Part of a small language model's weights.
Size: 4 heads of 64 (1 for keys and values), 7.84M parameters.
Architecture: LayerNorm before each block, no biases in attention or MLP, attention and MLP in parallel.
Training: a variant of SOAP for these matrices, 6861 steps.
Each number is 50 + 10 x the weight over its row's rms, rounded and kept within 0 to 99. Layers, rows and columns count from 0. The size before them is the row's rms in percent of the matrix's.

# down: layer 6 MLP down (transposed), 1024x256, rms 0.147, rows 935-940, columns 0-127
# up: layer 6 MLP up, 1024x256, rms 0.149, rows 936-940, columns 0-127
down935 095:51 55 46 35 67 71 34 56 48 68 53 52 68 50 60 51 43 49 50 40 34 44 45 36 42 35 50 52 40 47 68 57 49 49 51 61 49 30 41 28 43 41 40 71 57 48 35 62 58 49 63 64 57 56 34 51 34 46 64 59 67 46 32 57 57 27 71 53 55 53 43 56 38 62 60 48 34 63 48 52 48 56 67 54 59 54 59 45 54 52 49 38 50 61 46 56 35 51 53 53 51 56 48 41 56 41 34 46 46 55 57 74 41 53 65 46 25 51 46 40 52 34 44 53 59 62 51 57
up936 091:57 57 55 60 40 37 43 68 59 50 63 51 30 45 44 38 74 50 51 36 56 38 51 66 58 52 53 50 50 44 48 49 45 43 54 51 40 53 70 46 47 58 55 55 31 31 51 47 59 48 39 40 55 47 50 51 49 61 50 44 42 47 41 54 69 53 42 25 33 57 42 59 68 57 61 50 59 55 50 53 42 41 57 48 73 30 67 45 59 40 46 48 57 66 54 61 53 64 64 58 46 53 29 66 38 41 45 52 44 57 52 52 47 57 27 44 48 36 56 65 54 58 36 59 40 62 45 49
down936 091:37 47 62 32 50 51 72 37 38 39 55 50 55 68 43 41 28 64 35 75 57 59 41 41 43 39 60 56 53 46 46 42 51 40 55 49 49 31 55 37 70 55 60 50 40 61 43 56 48 50 63 61 60 74 51 56 47 50 48 47 49 46 72 44 51 52 66 52 64 56 48 54 33 44 60 43 42 65 52 40 40 50 54 66 43 67 42 59 43 60 50 64 51 37 61 48 38 40 44 43 33 56 49 43 31 63 35 57 43 41 47 35 56 63 53 48 45 70 48 48 69 41 45 60 56 55 48 49
up937 097:57 54 69 57 66 73 55 37 45 60 41 51 50 60 55 43 49 53 63 59 50 75 60 76 34 38 64 44 65 53 44 52 22 57 56 58 44 44 56 58 52 63 39 58 27 60 68 43 51 58 68 36 50 35 56 51 55 59 60 46 42 50 44 51 46 39 69 62 44 45 46 62 35 60 38 33 61 60 62 67 44 44 50 41 33 52 36 44 71 46 45 50 61 51 41 64 55 48 52 30 48 47 41 58 56 48 56 69 25 52 31 33 43 42 66 25 40 49 65 43 44 65 51 48 38 48 55 56
down937 095:68 65 53 42 48 56 64 47 65 38 59 32 45 40 55 73 47 62 50 37 40 59 64 51 47 63 33 44 58 62 52 45 68 50 46 31 21 56 64 51 57 61 45 45 44 40 61 25 56 48 42 48 60 48 30 54 51 48 54 44 61 49 49 57 41 37 44 40 38 60 39 64 49 52 49 49 55 42 30 27 78 43 45 47 49 46 56 58 39 63 53 55 65 53 54 40 25 50 59 43 55 46 55 63 54 58 36 57 45 36 40 66 59 58 48 58 43 34 47 41 61 49 49 46 53 73 42 54
up938 101:50 60 55 55 52 41 54 46 62 43 37 58 62 60 47 65 68 50 60 42 59 55 53 40 29 60 45 62 40 50 49 66 61 63 54 51 56 54 41 59 64 45 63 63 50 37 50 73 52 54 46 49 68 54 54 58 46 45 56 35 51 44 47 45 39 72 50 56 61 34 65 48 51 42 51 56 46 56 40 43 46 78 59 44 62 57 37 39 59 61 53 49 56 49 56 75 57 36 58 35 51 36 39 41 46 33 46 55 47 40 38 46 75 56 60 63 46 54 60 57 48 36 30 56 65 47 44 48
down938 098:40 50 36 50 48 68 43 35 61 61 66 55 46 37 53 44 65 44 42 54 61 29 45 49 25 45 71 44 61 58 54 54 67 45 44 56 48 68 47 56 55 49 52 73 42 46 40 58 61 59 44 58 47 40 42 40 48 32 52 58 41 54 46 47 40 65 46 47 81 43 54 51 58 67 28 32 43 68 45 51 59 50 48 54 52 38 45 48 66 59 49 61 41 42 26 49 48 31 28 51 37 46 44 44 58 54 34 46 45 70 53 66 45 62 44 50 41 30 56 52 44 48 53 41 52 59 35 53
up939 103:47 55 52 60 41 53 41 50 41 35 44 45 76 65 50 37 61 35 48 67 46 58 49 66 63 56 40 53 52 58 61 49 52 53 57 49 28 51 61 55 49 41 49 59 43 46 48 47 46 59 38 39 40 63 43 42 42 57 38 53 49 66 46 47 36 63 50 44 63 47 58 48 48 59 52 63 43 62 52 40 54 59 63 60 60 44 59 32 38 46 43 57 63 46 44 55 44 59 25 37 41 38 68 40 46 68 50 47 35 51 49 49 63 48 68 60 43 57 37 40 52 49 56 52 63 68 65 45
down939 099:62 47 41 66 47 45 50 43 59 49 53 52 38 42 54 53 35 52 50 63 52 46 51 45 45 55 38 38 58 27 38 40 52 59 41 62 43 49 41 44 58 55 45 51 71 64 63 64 63 43 54 63 56 53 50 33 40 43 55 54 49 39 45 57 42 64 52 60 50 46 46 31 49 52 42 53 60 58 54 64 51 72 50 61 55 45 59 65 45 52 70 41 52 68 73 32 63 44 55 50 58 51 43 66 54 48 67 47 49 39 29 46 45 57 43 57 44 39 61 43 65 46 38 38 36 42 44 61
up940 099:44 46 64 60 60 48 52 49 54 44 41 52 64 42 58 45 56 25 50 31 49 52 58 53 39 62 47 49 45 46 45 45 53 33 56 44 47 46 57 53 63 47 32 56 46 58 42 56 51 58 53 46 75 54 42 55 39 62 52 48 51 36 43 44 22 53 54 44 48 40 33 53 60 70 80 72 40 44 45 55 70 50 46 49 46 61 54 66 58 59 76 53 44 54 61 70 42 59 66 56 48 65 44 53 50 58 41 63 48 54 60 66 79 53 61 49 61 35 53 43 50 49 41 62 44 43 61 50
down940 097:44 68 42 58 40 56 57 62 46 50 45 42 65 37 68 47 51 51 44 51 53 51 61 47 57 51 51 50 44 70 55 58 60 48 57 35 45 47 43 50 56 48 48 40 53 56 52 45 31 47 41 57 61 38 43 77 59 44 48 32 65 68 28 42 49 43 43 50 58 60 55 56 41 49 34 40 70 68 74 72 47 34 46 65 47 54 30 73 47 47 61 50 50 65 57 59 49 42 42 43 41 54 45 45 50 40 61 63 55 35 45 48 50 47 52 39 67 60 45 53 47 58 40 44 57 41 52 24